python train.py --num_hidden_layers=14 --hidden_size=256 --num_attention_heads=4 --num_key_value_heads=4 --head_dim=64 --intermediate_size=704 --vocab_size=512 --hidden_act="geglu" --norm="rmsnorm" --norm_place="pre" --norm_eps=1e-06 --positions="rope" --rope_theta=10000.0 --rope_fraction=0.25 --qk_norm=false --attn_scale=0.125 --bias="none" --tie_word_embeddings=true --parallel_block=false --extras=["capped logits"] --init="normal" --init_std_qkv=0.0328 --init_std_o=0.0328 --init_std_up=0.0328 --init_std_down=0.0 --optimizer="adamw" --learning_rate=0.00202 --beta1=0.95 --beta2=0.95 --weight_decay=0.1 --lr_head=0.0096 --max_grad_norm=2.0 --warmup_steps=277 --schedule="wsd" --decay_fraction=0.787 --decay_shape="linear" --final_lr_fraction=0.1 --batch_tokens=65536 --max_seq_len=256 --doc_mask=true --train_tokens=367000000 --max_steps=5600 --dataset="wikipedia_en"
Each number is 500 + 50 x the weight over its row's rms, rounded and kept within 0 to 999. Layers, rows and columns count from 0. Numbers have three digits each. The size before them is the row's rms in percent of the matrix's.

# up: layer 11 MLP up, 704x256, rms 0.0915, rows 25-91, columns 0-63
# down: layer 11 MLP down (transposed), 704x256, rms 0.086, rows 25-91, columns 0-63
# gate: layer 11 MLP gate, 704x256, rms 0.0869, rows 26-91, columns 0-63
up25 097:498417538519579517452481405556518479598458509460492534592480444544478517514545460492579548466524461503373461525502498521572499512492511434508498470562564465407478446486421542452522474457525498
down25 096:507432588521543531530568503538488586490484433457584506507466489506537448555529474502430486597531472404552507578447480516564530561540493526564565524472532500574443481415511389515424454551535500
gate26 102:437536555366426482575453539553609489580420530562493558581479466581522575533418443432500523589418504485485427443444557415537504507455508465557533508498462492542472538553465506530443514443405498
up26 102:490433490452476544460515489396524513471594549477508565654513536452489483502617512480418443509382412546502506478466491506579561493479488516593529494491561417604500433458483466392525507599537460
down26 108:448558554490522495420408505452535488505529510477529483437504458507468494526521544561580458465461476578518519509520585482515531520468484571447617505510517515381510488500580496579464519569536602
gate27 098:492474504429545487569523502494415531633473493544481430520423512501507442500511525447550432409487439509545472405492508544504517602551511458538505541458498523554432511442547513497477437547461499
up27 096:547466508530557473615466443516512494506584440530474481495549531493458468502447432546489453485372568436500337523452538575415536525532552454464488528514405520377510442437603535567408553461463461
down27 094:478524507478532585576572576514482486517445465487527554550439470485470477469474500452347553492493547508543584518515558494430444444518521473425572460585454455510488593518518484541441506440494542
gate28 097:399569561498507454516498447555420518567428552479403435528555526557441544443464460522460455502456530426548531527481533554505507487498506446463508558441480527508497417502566452528551486573555335
up28 104:486499512472526461463524513474392525441577518551409478448494500535546587465504538456536478501547461441420486398460566529558433488465531386398560470460467554535502449516537486593458499431531537
down28 105:432520529519549516513416524471549469491503406507588478552473561547554543505525571504428452496488590520423462583519558498455459455558414550428541386558557540567530519566559433485578504535507572
gate29 100:550531484465476587594510434457482590512489490501572565566521596535500548578513437448498549528535521340532465540469575430488524529491548529556497491601418502527529539475440551523502556505450505
up29 097:570573504512461542509480445539615566430510480480502559548566509454496371387500573442468470483553403496431600413412499498521497464485476546558506445472482500539570451413501462577415531464591489
down29 102:445518490386460399516482510514553545519459585486584411496603530426421499525422438542481425391520457529554408435502485499511429485600484494496496459501462543552550442490514499563448500517556404
gate30 105:472421522385536478516525518444467534573512530576557489436490602478529453379541469508500433541513463523469549509421493397487531500463621576414483487451349541508493492483519545477430549540474462
up30 106:519524572574422447489489471536459563421511514513576412498432447484494535507498506450478470457499456534473460492498450537564433559616566474590531304517612477510483411509443519489427480548534505
down30 111:450597575497536529463445524494599525523460466562566565518584461486546481499523598511365503537489507519539389577461493532476534451518527558540473583459480448519470500583485406502630486435598533
gate31 104:457487549529485482566437576445514444459567350460470469546530448466532477495473478556517617419481557504479500477558543519531481546546572565519541526486415526503565537501531521487488529406430456
up31 102:590416538451553498436538516423452509380640520532545584533493488479544488535540518496463412473430501469452431536487436501587516536434482569440452556426521520482469502498486530486417506507572521
down31 098:502516466509489501576547403525524492495425460402449424486487531552464562560449529476478416533504519494583539482507489624447470513471501560435424478510536599516394571496489512485490503507516460
gate32 099:597552420511479508526433573554482464465477471539492398526598512569511502445465435602614517575481479499472484570559523485565536450476504475511528631474477462466548509495486394467504450532515424
up32 100:456523487580448508553511556503510528446502522588611538573591509470454470566465522530526455457473428575462599494415472440467488469542463557524518499428484410503496505469545488506539478417433407
down32 098:533465453462572401474572516580486548555431504538485448485451480530607405497561448540480530628531493475593449546437547470548463643541434594512409515533449560437499486499471562516438482543511477
gate33 103:478473523471464507530567449507416531487488461489502462591503495482500496476544452606532440617413421443591577508483506441475533416540409521477470463478503484442572382591517510488519571474468455
up33 096:441469599490485516464543533511466449492507552500550453557452462498378507465531530537460479509459377502503489596478516501474535516467474563551500592518544429509485430497562491513521493525459427
down33 096:537536455453504556560522489506496562505618495454474408516555484517549442421542447438596545453516561471476440435541425526607436574555581481477482460557480551403573533495508515449502497545540502
gate34 100:470479587490398527502470547534620472507544448569413566492488533555553488495482554515508581516445423490527482583469522602472544487499530499558477547481567545455548545635543440475559447618496458
up34 095:524527513478495564505598455528520558544487496489593587409500575520427532517554417496610437428431541490549477461476457514552528580477472496489526591513464565575443536523585561456579470560433522
down34 099:515450452465470473375499514431585602469578492537522537563471510458625561538453456476385444519408478472446511518592503524447531523537460458516484466616466535512536554590490516520429532477548485
gate35 103:498469489512529592523470506565488472587475545580489534542562477581449600469499540481479486471540557525470473421513429459440415484580577487581425458432526480465522474460456532547380489481465544
up35 103:561483466475473515501452533608449549470544525494425603491527454491460533568671486509536424505487488544461546381465483481523584341526509499567422477429608424476552509509519452437481380418476536
down35 104:450553437529514474588424508544597490583549417445468459460514473471606512466554509385536472548403497536457432486403554498434437531501417439503485456572481556506481512473462540447479543448539438
gate36 102:533452470452369540468412462500496474481515598573440400453503607527482496482557453512588478603463533482512482602452474520430556451470464429447573547445456510415439450480480516516485509554502483
up36 102:586483484565535501603483574580488469492531561519451572534555506520404643457473492512539475465527587500445547444411397491441614486472528537492517520460501482487503518484548530548424567468505408
down36 105:568532502466463517483515446496539537531587487587530453474539479516392499430524522466495521535553492471518482494590532571417566541589570519512502485588512528511448536571459360500590409446449492
gate37 099:441541391421436453501431428439485433509506529497454572524476453495496559581604400529463552479463535488534586456435480522504509530510563403603546498543467513484536530492434636551536517511538501
up37 095:530467407591547603452455432524584450380495428476498551438508537464465461455480535556418488517553508438420539484514530413455437384575460587435499495498501498431499500330534417539459504509515491
down37 093:482481559514500385461544653472527535582477531517495515541536577438471558511478472526479488539482581554527375471565430543446525509460579499479521447485444603540544563595512508504550496561555497
gate38 098:451547481521551498388470512514534438564445567392512531443522456523444455520484538516555462520569475513492474457444480529562565491394413570619475433523504440507517541510499598532489483527555492
up38 095:606478451501525567477470468481470454551529526534536439508542524439424448415525417550425417578490565511421450560520488456548527480507519508455527498552497521583558447470527481479577432446501569
down38 095:460449447491665418511569550495461606551499499555439524349504486534508539545533420499501513531563450461505453439534530497479522422461624473450467523456489509440578508515513497507531465485550536
gate39 102:550388535498448563500485526477540492435518470548512527533518551515484526477542448539513461477596575550486484432457454524563606479490486408524467430477437436516454487567591536588530520465551514
up39 098:561480503485547568561377454515586445513594466625475517471558474456503427494482427508520550443459468523563429503585406477414461543513403526488499635439527485519561420526533486498500530501551479
down39 097:450534419553549485443498495567529514569502501522551530525455470463400488536563411481504528489540590392499529463500573508525450574513521436449510391472555516445484528464416511495413434537480492
gate40 104:400471586537444585570541524448483510489524514528457416470482525524495521495512491498480464553554463528518591547509465475473388605574520501533462517443493508534532521483469499484457518517400507
up40 103:504456468430484402576488533546518459494568518545508520605443459551521543491506445584402606483391430577552471599562457482491531408464439569537558494546511403565534500439564514471519433541439513
down40 100:591508483481536511583514523459544516396491475554505470406574481530593505499550496472495514447430488474485516531487521410580493532432514496460509581547521556542427498354469485444472467490516459
gate41 096:545476604529427523491443461537475519534476555487548407634582557538423553521617409555524537547470517496563457529456466481580477492530482569494450501519493564504542530521460544430496614462495466
up41 098:551499431431534525529592491489454507565405533478516454599529577454579517466532573481463506525486448507520527438432569495517431548587565486579489464394521483433485518527526435501315477496509566
down41 096:531443515515526506571516581485524543498628532484559539513544452516473589609505508521466483518479465389496536542545416565483446373495589464448395607525461482477471415492419567459568456482371441
gate42 101:478448547425622476523489558528426494532482586475548515552493546577489498558494464420560418465390495433508456466501575469459400520512495556532523504490458486401480610523410488482486478525596388
up42 101:500598446513533462521481505468473498525509520550584488459494509428506548509554497483562461517513490460412538514418506539504538588438450461569411348567548535476432493482457556439457526479441535
down42 103:589521442596532461458551490511532582529547501455489536485500553504525474486549451450484480460487483463561527484494467489507463456470481507420532548365543519555441495409391553514533495533602490
gate43 099:501479491453398455485510536532421549473435530534453476516546511539532571542495527496446528549391582499503483501422417568575543567479562522545505482457522495452629474606489471500466492473555460
up43 095:507489599430542511531604545479455493461476437447544459482534437510469514559483496515501546513452426564585491436493510505502486588543407453457541563573439499472495458481544542503487485573521465
down43 093:556520550479500517467454628494440392415400570500506474546517563494511477543484506481453511508432476483547533434442516579438493537464480532495464498481464492513441422531567468526415456474543527
gate44 098:417479643472513451487487541484462568517501515546464535560501564499521481609448486467547511514538478508424543432496590441538461434419607528503514460448468475497481482571497505486468397515503533
up44 101:436445518391478436450477432520437434486472476567480527643527526533576496467438478465564519498484498390453515588581541437514431472526505373530560507513550521427485489503458520421472516525617530
down44 099:431541528425531440531518508538474537496465532559576519532506504411466529489492442497449585521478492460563389497595521495486500478563460466433561475477508545486462519467540525491454467498479469
gate45 107:563521539546420564434396482565514533542496449502448489477548529566526561437532413494568434488442513481550444541462499490509503478590417571417508497523528490412520535458529505494496559565511435
up45 103:474475508571471405559376486457501456455505517528514431602517535528580500576500473453520528403460595512498462544488471486560468448579605432426477454486503548538570500534455474432482439581453514
down45 102:568505565472514398492523605524459563526586421471477451557454527423380468476426498558427463407537526568488438603495555485450516525577504520450502546505539464475520454519523562529485491614431436
gate46 103:476517557409495503604477536398607494500507540538503489545516573486401472461441507585417477477562524477536429570416412507501516542492517528499494489540409408496488499424493497498463510444520513
up46 107:499462406434480485500478451486462432460523451542471476502483566566451568451596503454448470545426481561421527517493483494467496503533550499491550475475487489516549498469462556539502463514521587
down46 103:494508510485485479580509482560551506463562540539512471519512425436538509526558514555509526544441438519483579485516425456488556533459488518415522494495509459485359580444446467422560469506549525
gate47 100:425542517582519491507485418431508508452522469487389591505529418535564510504499348544526558471547517491453484550455494574552529517506466573574429510548518365459598446497599462513472561581543524
up47 097:504560509503496563453421452531447605448542490525502538578514510483573441435460398503502468582455457453455478569550484554515551515419416497513429522598446451487508531574511411495403514512511508
down47 102:408516456488498506540473412587507412448515453520477579540401448480502544538505508491518520506537542517414576427542510489616499536541476471549475390516468392558473513530472521412592552478465494
gate48 096:615511522528496497510425439536396442514616578458602412450524546513429434515462572480514534562542510556585503466548480547525528554461526486494548508571548461475529583453471474432511439564495447
up48 096:556458537528510427484558521607489475475534525560557582444508538535483562472534511603578560583576440554470482440442496524504562506408565443526431389513495433553505524483529502500530488465566452
down48 090:497534469490538503561507544495579534484500480443528494502522495454521347544551592536443435480407611423490566486452490509412430510498522560552477495434480527441471590514570511548430475556511543
gate49 103:501510584481445512509470599546536520474485472503446479453464548539414524490595506480498500572430482431408538580429479536415503516554493527563533615499471542409558495482521463497526516464456523
up49 104:550410475603521567489548468512468446510361473532509557525484505539508409541385537555447466554487495590540462583523511558530554535473528535401461537511470536556540448507543427485467584543498526
down49 101:592528532526477443433392484444577497449440488537484547522445542516498453544487523564463570457522572546498535471435527498529515474477471547624521487480470577455513564444542497357479575551590530
gate50 104:450451461461413521533462601505554528525496457445408475583550475479534481581464525534407536563502513504565464515535395536494513453456581464564511527525520413499532546511537548478509404482449483
up50 104:554568550572478585570484439407450581558545516510540491467565491496469566499525539392562543496422520438499477509489470490488444528441535441538572518473459506450427512583532561465508485439546492
down50 106:532438456594542522498494533476576561572494432410507519440495478486522486497440464492429545581538496526529554436568533404516462467509432491514475424462532492534580528355479539501424486514551408
gate51 103:510559499503458447497478510453588574547507483613563493516559514499500476485502513510545498523496421562522476550471510409424561613442594438531493557513499531437524538480482484478433451613445600
up51 102:493514418630507412598457416584622510484632470483510533458532493550426447562459439485401472395463545502513512545485578479491476590441570545478466439478509531428438427494498519529371569495480496
down51 103:434539508535551599656529577486447506481499442571508449404414543484529546559469463493447519442529524496483449549481515612506525503450506565531431519480489614430535465522526422536404412493397503
gate52 100:538522452387441523470477479548521498511443495477494455506539545490427518471450561461446491445402563531566511514390417501438516542414481465499564516492598478462496484460594479466437459593486559
up52 100:418494516520555544548529483530343522523476498439455499479483501481519507444544493421437388490583562460370410450483529435484419436514500413502505499488470412496469459487462573557508523493474545
down52 099:454444437455481515494374464504486563508527497554487510539500468540467446549506428446479441610557560456596604464476568508540515458550422400532460531488541455461447607350487484472460627521500469
gate53 098:381446507485508414502502505535492542495486472482512435444480596461404512412530463467528507524498457599413613519474527422416550491500469554520557541463485417387550535515613429390501510556531462
up53 098:622534525487448414547524545433531591497561492495590502509424475401485407439454510539488565492435504445538488453535499410534436538524507480557490451525483473484465510570505456488465451349412495
down53 099:496512501466426476520474516469553474509477478486540385477499569490475450503476348491400450458437510560512465527457477555514449450494554541460465607497529491475476502457612582413470496499475481
gate54 104:572473496447453589553474516507490608568507494546497494576518489507509495503520521442516409613547462510519514468449455406506564594450504504544550548444523454533442451563509445454470565526460428
up54 112:527527554554476487625560460446471529638404452488523398553503469461480538519534522511493584515444606513498497496560584536541532604458509473530403508585472384455462589567552455508492532487495486
down54 106:498495480532539532582533437535518478550462451481483455514440445558433599555477507582443507427597526524503495443505607522534511493432556477453504527496434474520414551358368505540564572576574615
gate55 095:443520538461541489553481522542496567519519502434559450493558436525530528471449562491555453550526491555540504504468352468510513513434491408591493367544440530498454517541553505442619426499504526
up55 093:408518514463554399441484513438613584544404583515530399517521461512514489528499481552497499595510432501496559527437487490600428516543449515461566470516535465470474497550527511533483547497511497
down55 095:440431533476544471490427443592404444556567543508473528506422504501601544506549462496513458501477514495435478526603514493510455454469506420510491474479456458508514446499473520467597550470524542
gate56 095:522518475588535495417517427474539490494529400531502570527540431508517577509498546514505546464551533494524480450453399528485542440553513479617422571597474475517459542553489468458514440540455571
up56 094:375515467455468467491446461476543451506556498453573470498555533563516403553390535495474501551389455502490500628549534532540478496443545449467494383467617561393502487593505446494457486605584481
down56 094:532497459391483518514544492479476568465541416495494521518488505442414468513577612540541442474605549416423435452464499417458514502459432541570603522404444526504444545441467542561451468535536440
gate57 098:439512516514481500468500441548432531541445519531501445636451570417592427497446480509464405494468487527442458604424466528485505489499460521529525491463501628502497437593490478488421453458487537
up57 096:433482524567515523486526553465444463441451444580470428522517428465496443519505557517504475525530518473529508516358488514418481431650467521557601504557385528523470473531554497584440488510513532
down57 093:436563501464462491480501390496572549441561599445504499549467537451555491524427473488482577448479481460485452508468541471553502535533576525470475385552480571512504481481464550452481469539442448
gate58 102:512447514490490525561464591493486550501489562485603479587490539569552446608547482593513468454473476500561543512458540513537431469465530588611461507444444464517514474541478567462553506514527482
up58 102:593421444440517514487616529560431506496526535578527475480438537523479516485501526575459418486516448474413556465472418445422480540477540425520461500482492448467429482506452501538522525484532683
down58 095:513516515498420531476543515404635547372507479545602539543454504541510515491370536501568514478497564562444544483535456431589506517482591510592533437477602543569488473488512567530501494529479485
gate59 103:495624569574427545490472479545561492550463496501530519433626509468532429511494468481489559539530496428459549435534506539497466482462576523497425506479498507486461498525557564471446446476488561
up59 098:426475480524517522448427475465527569518473544507536504399507540476487402502487574433528450418463555469487463621520465500461491548496467568428502608489462466504493582548515467505557452482423549
down59 097:587524529548397469465512523583511475525535502473543547548474578437577557529508526468471589578502458596500468505521507592594499507468479434540449464514487500365491528509439495431523548506579566
gate60 099:458446443480452552515443520523577512497532493553500457560523589502454476399511471482476536565468586548544539385459425442502544461511518468527499494509479519476394552596629543458499547460435469
up60 106:514467510465526448479463525559502574405461515533502497578549551559523453511435495488509520567579463606436432577448422528455450535504481528515557525533477586486549502461414427564490463549470523
down60 107:522546562516538504475550613501508519461398497496494535559523402469560480452463481496469550434525425571567469382412543581561546518568482506577473498484486438475497480499549487570563519462477571
gate61 094:533590479592504516429631507560509476604524497385590585460554475510556489466537568533586517450511491548499430446475528586509577494532503563497502515520486523486481498572451522558615537496477448
up61 095:609466529459515499557500622468482567457478517571551500623446456522565637505507476479500509486409476396494559458494431377568579482603565448528547474546462455572513545454460495422452464458497554
down61 096:502416433462454487465428512419494545432523467533491519515496532481437499480502489476432477565500479423513506485482555456550504531568498544475433368445551566507581473528560432488488543541615546
gate62 106:560439471487488442529407529536437458444599442490409449467503479528480505534448441478526564490451505516599533479464499520491524544548523489559568535453481483488488508519529505508564431473488560
up62 099:402559531534641466545532448564415439468616386481475501453539477557458589542537498514465493457515530464474436496476521502574473527533558431479507482544469501465536551500521499512460435459509520
down62 104:457477569434461466490600468493550453511455409502554482426471493566499453467461427445439445532419531489576485556390505477483473464564479500486545571431566508512491474407452536440585569435467547
gate63 099:520501464483511494539587495591372539527426503512472483451517493571528359523460488553569533502525462495492556476587497611467584440454502466542448555534411406467497487487523499484454434511542475
up63 102:502438529498510472537504508527463504530453511548357523608558532483461586550487572503406531547449504599462412431453587393477499542499551535518538492483498430484475494575482448529535580515582382
down63 098:501562468511461531540511449495486409461427479490382510502593518463525505510442567483474517526529452468550502467487524550471463434608534536494453547549540599531597464507531585551505468571545530
gate64 102:494534591511476579569426509454527466523561541487439544592519609598551492511480401541556523447501496533566423472551452484443477504508530544479519448422536447473527420455410533467579415528544451
up64 107:527522462650519497453430437450439423481418495554575513475534632486533435473538531485563483430421495499462408494558559464487535520597489471394493502435504454475475503577497415569493571525467398
down64 105:513555571543471566513430424509507622377538457571578472477545507489522547517501473529398482484490504467600472500564574543407505487541550487464432509346493475613529499467438513493486469585502425
gate65 101:559486621552521497606518496532547518545481544440554555499620500566485382404499464520501522414555458433541535460431442530523594500539503544476492649521496497448452513575568516455459463446595473
up65 101:619400456513553588530494506575569490530486519462561543510552533527544500436442524444432518482622501556536516506539403483562537489561495551440481545509526566508423564457500439461444490482531536
down65 099:434586505570524483462522532495485464477492555558572460531544473518524550492554448554472533444465455510490467496492519468582476517533564503399548484551524492511467526517538385652467566476490498
gate66 098:455551547673475582497449526457528524518497501471513500514568493511505502522389474466545522462571494548510542474428438517516583496484498462462570471524643505543469497448471552478476420546526547
up66 093:456535516494543487442520500481479604459512486415452521478567514435530444518473506523620450444433586438564527436525510445402527542590536530536573505427488574552505466476504440530507456430474532
down66 098:531535404447553517523545508549452478448430508484575363504489476537479446547488480534467449505384551503508515570414538574510487509492446479478510443566516460487507542515464488508517512555532532
gate67 099:517482608500427596495430574439501461546590521539542475539522554429603444537513581514494441529409407442610510528520557503536537562409414475497512567486454498542640441509535505492444483497487514
up67 097:331461448450487385498448466484518489527500466453421660487498363481486487545444487431491526570559573493430574514493505472453581530494445481467523490518576565544500509392442506439586581436464546
down67 099:543390507480460537501417584454410483448444454545457567554494548512468494523530440433426520450569528480495540494496485520555495523509536536592498348534485541514477554513505525498496525509591526
gate68 105:602455490465428484422453450459489501548516482560475518567464620560460505488515481535537602616433545492592504453471437462406628445479538508445464485470569498413436516557512523573526427481547491
up68 106:522457513560405497519498466548451444522532542557389516534557485497471496442443515572476536509407453560500592546525460565450574494476436535548512534514509450417524602527569549596526570501461515
down68 104:505553493446505333543433518461497561481571433533492501528437496569423455475546479437467456419521446583499581571454510527489488501562516481427403558477482489504532571491441485452483477614484458
gate69 094:524463506459490500456556455567443577528512496521418500556518458482482484544431481412540479540565494463498457494532491510535389558610500517541437472513520433441465526608473524468449590504439490
up69 092:466458504595514576538516444410461610513551505472451442519452555528501500540501608561423453508517448458502484396493486502508439473532442486531441572490535546649536603480470492400444499527439449
down69 091:580486564551595458500393544497497548458422473444489503578393495475405532500477528550462533442480497432434601469523525463538510475440414511441484590493472575544550474484518460474490497513578542
gate70 101:626493531573557491550510513504447553450469497463486472436509503597446541591482576485476561557486481570502516543420508511513462429409557423476443595509536427430499554550599511515431410602488484
up70 100:575505413436446496548517523506543495453522533445571509485560484569464479444463437472499483463613490456500470488449479525563436460462459490478481533581482530466435556436524544483403449544525491
down70 099:484421521471435502534497490439516471497497494594540517503536524503474518462518503504607454461520494569509476477570528462430510531529549480558528472421560464542541568528498439460529559409543555
gate71 102:519469427416457605529491451610466552577551484508438470511545534454543573468493430567472490601478595496534506370447389482546588487607497516502520532441539471497442507440613522495431501478484531
up71 102:447517483497554524502490516401446567518547552485499456576526565536576430493451417470561482477468546450571463491562507556498403446487490423488458527522519575497494513498453484575473481511413483
down71 105:492555468497629480500569511468594569457473504603454542532547478496425519515468534510380426507568480492570588438438447582515535482476539593421502522491447432489471395501480444439415482531462483
gate72 105:476508468561497477580486632504482504548501466517586499539547473406462478519572476510523431514406470512505458405516456499534526447546516495582445593424443512561502514577545454434546419506581474
up72 108:543542436515479506547484497595549585538546461538523470420595542493501495483415513519500458446439554502538487539617473552455469543526564531542613576519579555461536505550491482555554411428443509
down72 108:491583541522448463517474593465514476499392506458387454451484484575485456544573540499532486515497474526479449525453610483440558487547497488493485470453446478492518537581457487585519501495512515
gate73 103:445514523480512446514495466454530532477482648588414542540530524468495447588540454440457447535514556458524466475463473493514481470424515538476470565451525517432545494465491543458474558509556572
up73 106:600488475471477580573445514520496477549607582540417652418431529566521475507468534484580505450388451473522591462531525538468529388490520518479530541602501521461466590526506487409547410541458491
down73 106:513483468475547545515421632526436453478368468544498480472483390602533543500541416496502517503415458616532550534618590505517501515415459517484477587519409509504491531488484582490487544409544573
gate74 099:449537472498510491475603501461496570511576488417379444530461502625505508495550474485514427513477433464522606507482418496525522491429511546620474518400528499417529401565509535511389511450514481
up74 102:519499478458564485490506544493477484565595454447576536521532487610479573433579479473580503560506483404462506493494451555516578486434585457474477474545536391547501389550396518484505579432500478
down74 100:477463585509502510416559520494548512465521440586604441509524546423562440490559490484557514371442504542541493547544488395480523492567433518470520574449441453501526476465503544496490449438539542
gate75 102:574583446525355533502485522545506446490430374461442418465520558516589502459544516501552549601440474546502526553597506423437529426484533492525484513466534525500475461480450483463468542491416473
up75 110:462489508553458573432544459524622552550540502463557553547499554439449466401475450452536491462441470440472417575513514436373505472503518477615524425494603501525486478456429471516397554539547421
down75 103:475507565473552498517468407542521520539506493457540432500604435444576444488578612544481433442475550550523392423505525446476509538522460551512530504519456544495476514442615488485411489565452505
gate76 099:495477560579443475471377474476563491575446526492524483545565469551404479489487516524512516461450430554522481514503528537589556534506490448548457442470486535574516541549458527491496493471547433
up76 108:548459522484479493553541464494422544531554569488487529499508499577548611571521504446460554530471510523400593553487495562475572587514634455405522486552486552529495480526395559630543506509503525
down76 109:481521589519513487514527581493463511505437519538451507433583504496502407409511459545496375468402513409469520534440498471495450424538487424481467443630467636452493501526528447553499454497456470
gate77 094:405426600529586461529492514575487551504520486568492497444484606482487485501564527493575528534501454534475500493449523489510503510508491422544567418489438482465565502531498519556481516451470513
up77 091:414488498424437562482459521449510482416565557503487543451537466553468435498566477559525605436424522505446470465554448561414462454512478571560473519495494502480419563503500508475497496569488416
down77 095:503455503473435565532523510577492408498593444495542479537458480532466515503449445492472434592537484461524546509608489499560520583549493424389514410560541424578552504534600474515542503569445542
gate78 102:512507490558478516459483576525544433538430512426428480550546553443508500483497493400488441590445509451547483549485548434524514419488434417541505454500505464493464512498469425576550528515580467
up78 099:448556517518469591444488399537524498485495494501547511538563522468464423390599474510532546485488517530457572492486610490468518504526447488493570475550548402483457431436479565565515516525474474
down78 103:457543514573526505481610486454510473512483481513519526591482501493509514503491494418572527513411429518496472423549467390517474488412508463526391442466615446361489471469564490430553426517467486
gate79 102:500523526586448440429395546509541528549484500492564448560549538486461533559575466552543500519498410526487484514433436512498605513414468402446476542475390482449554482608538535504502442453505539
up79 101:504419448538516445546577450367536528556452562487472469594492441529600500519519464467425494522441546538466517502515497528416439522589604480551478494393534426421455473480465522490519564517426468
down79 096:493521498523387533488478438522435438519523560486475530498490493486512455445483477527525556500502546558539500499566485469466497515529495594423452430541463537525489416485518571455511512559420542
gate80 101:472484505495409570524506419445517447529551542494413435496460535489437492558536364470453490465425557509668471439476530479442427501509580444522644452487549502470528513479433465458533486489447523
up80 097:555425515501515439511585484532488529562495439540495378384580419400514483521500497479628417520522515481555518491511460599534467533486599503463505502588483525535348492537463533413509444463498498
down80 099:441444533530403554496491444543532512495530517478488525557475503470532538479450552543480571425505500550530480502582609522440534547526482511548459444551555524539554445460542475405459531486553496
gate81 102:501433457416494576479515432486533516453587491490498528460499551550420467410477456492540541525422532411482489486492541415496515451582542502480532524471404547494497392447487591486525490462447427
up81 101:481524527553483523500473497508433526475543451490481498496524505526552531485467508507470488499584466511600485470564554438531508543555454416421442557543499423453516576457449594536512568458509531
down81 103:485462476547487467547520503565440398539483438556485465425451433467542487442517518478516455477478408517489437467521454412437597446525458533554419475552448505474513456526541505451508499438482582
gate82 104:556416609542442459487462564414394556468483551572513483486546485567469510499454512526472551523465494533485445518467440417509455537586556479495492476511490546514520523531451460423555483470551623
up82 107:593516456482554477542543490454525485483479484454529553542537597401492558490496500515505462562450476474480455476494461463629599466552523520407576572529477488611496549569520529485530571465545486
down82 103:465571507431569550454502443426470455514449529497563543549429492470471493552483480417540535574568519505577484542471497554568454494463462505515466436501458471503553726511476490410431431589494514
gate83 104:487504496575485498508448590496467548559558439493512469537583483522522545450509476540469497596507462516594471530480416423440513558477388552552534494492530543453467380577528528559504526584427560
up83 111:547537560543463481466499513558534580485486484593533529586628483386542511538540520396405443406548556455471462413482571518455569385475460551489483501450463506415506569463542456447610516501483565
down83 111:495478556432610549401465528514561557509439469508517460475543577542494451544406546464393452430359475525495514487454515488459483534537457566497484531580498509446494437496521450501477472434516535
gate84 103:564475490516577461596468516456516541610506573508530405453496518549443511528504507511536461521481536495492440518515463522535493530576566454488489491564456513538499441366490445329494441443386454
up84 099:512505567519515489537479570459465448553490553447513510474500463452526432472541504542485550525641490494448587532469459487460512399491524430454499517487619459483546450441534481555477515492440484
down84 102:525482463434508512447472467544562487515548535508538541473457508576434551484542494358556597421506497450437432516489600558584509445556455429550552478513531500454500426531538506497484486472386524
gate85 098:462503483477408471468426424484443505591545523513421430556510508463483505615441444471512577462524504573510572568465570514594524535436550454448482494472500454493453517564580420461472339476523538
up85 093:492493463542535499492483389468487513514458539358513492507500480546604493497484492485477534588477432501474432551577505538529401436499543513564630376509530484521494482488509467550504616518542481
down85 099:553602481485439445496486609422475493474533555528521552509412428474478585510487520460514463525461571550542457433489555553487470570432510568567496576543561481511546482552434562512537533520488523
gate86 101:521374505450507528562503574471462569524485443542547582508491495499485559551466445480507508527467475534595432564380488542516566442543559458642465439530502528520528409478494559603538537461448509
up86 106:508499535498549391519474529503449450545450564487494452502494517620553523492478404500415539365466427520487535489513568516586532531484556441545468501421519403468601551556448417473497539511608509
down86 101:506506591567477500466517575402482587401488574478412528519574583481508506563510369523594552463466525412535455520466522532479490498559535537559593622570452575508464419457524507535418517508448425
gate87 094:474544494561520507481410453499559493405603526517540502448521480508442414539442544432482498555484532471523526526490536552609548525432512485517478475543455566564540476484576527587512521570522470
up87 092:554443518454411549555545399524531519485589478461469479457437520527454466532474565476477504411459433555437538523506426526550483519428533489542490515458465591489527390460543486417494419617545497
down87 092:454446408521540489491556510545523415567507450542502542543548472475525498547324533517550523527600500495487505501557410495488456549507487480472428462444476515458540437508470520503503468550488431
gate88 102:441379580442483471470502477402574472518536410571528503531443510448470489495497542626492556529594524471508468489504475496421454514500486503442505464382436521515444479452473562542518405515454545
up88 096:515385493571566505466535405635534493522447436523550475459538513538546545517554492462503575452499532528445462457484509585534433415475442459556505475445410491473422607460527477569471508430513562
down88 096:479504531405466533445436474385526542515532502480390535540511533578487509540554466456573546529415455500527427466547423437497517467577475602537511524466511382616581412479590444463454531545498593
gate89 099:483396548489405442452541470484455515535552466475454428508487565540471465468502458523512474556575517451567464489484487528455472492570541536461597585409574517478376412502456516548431423555445547
up89 098:455431543546467568578526584510424608531455494493499468488476520431503468510475509480558507456539484470473532467488480490547516568492486555539437467447513480464570561485508581513498640554517505
down89 097:604545399473530480434538511421414493446539498561463470546459479486492582546475458593541526416487562477525452432624526526550431496492559455409460505478488500496488549450507491426507561469445571
gate90 103:495486623393491516537476421530527554512523488539396482493504580514470479453488507516527515457577465558406615495456430410472494443387443556541455529514488482489404392549476464446437428506470539
up90 104:471519576466486545526556462528468437479523526624402462530467545547487527525499498489502499478543454480533425495478495516465506470476444585481512443448483544565489439527606410414527539603468514
down90 104:511455597564524456522534602601543556491456442549484524456490442566498434522525485482411519378532489441483486524519534519514596547494402465570432557531409446463525558521509453455588569443510471
gate91 101:529552592509455603505466491500546490569557585504519508546519520569505556499552491480451474517551405499556455447482489490621566482502386533494407545495509454349494493526530553501468500594500438
up91 103:447461430508485381459577424484464525518486415554523467561481501417515367459535503503632485496445512518525537513519548497516568564448519429593469454446426509518550508540484481574538542446469536
down91 102:569464573519451473402531424426512456554500410493371505464542486457596479531598445568566475435450505479470458464450469513556511461512492492559495491435511567466499438465558446503474525532464483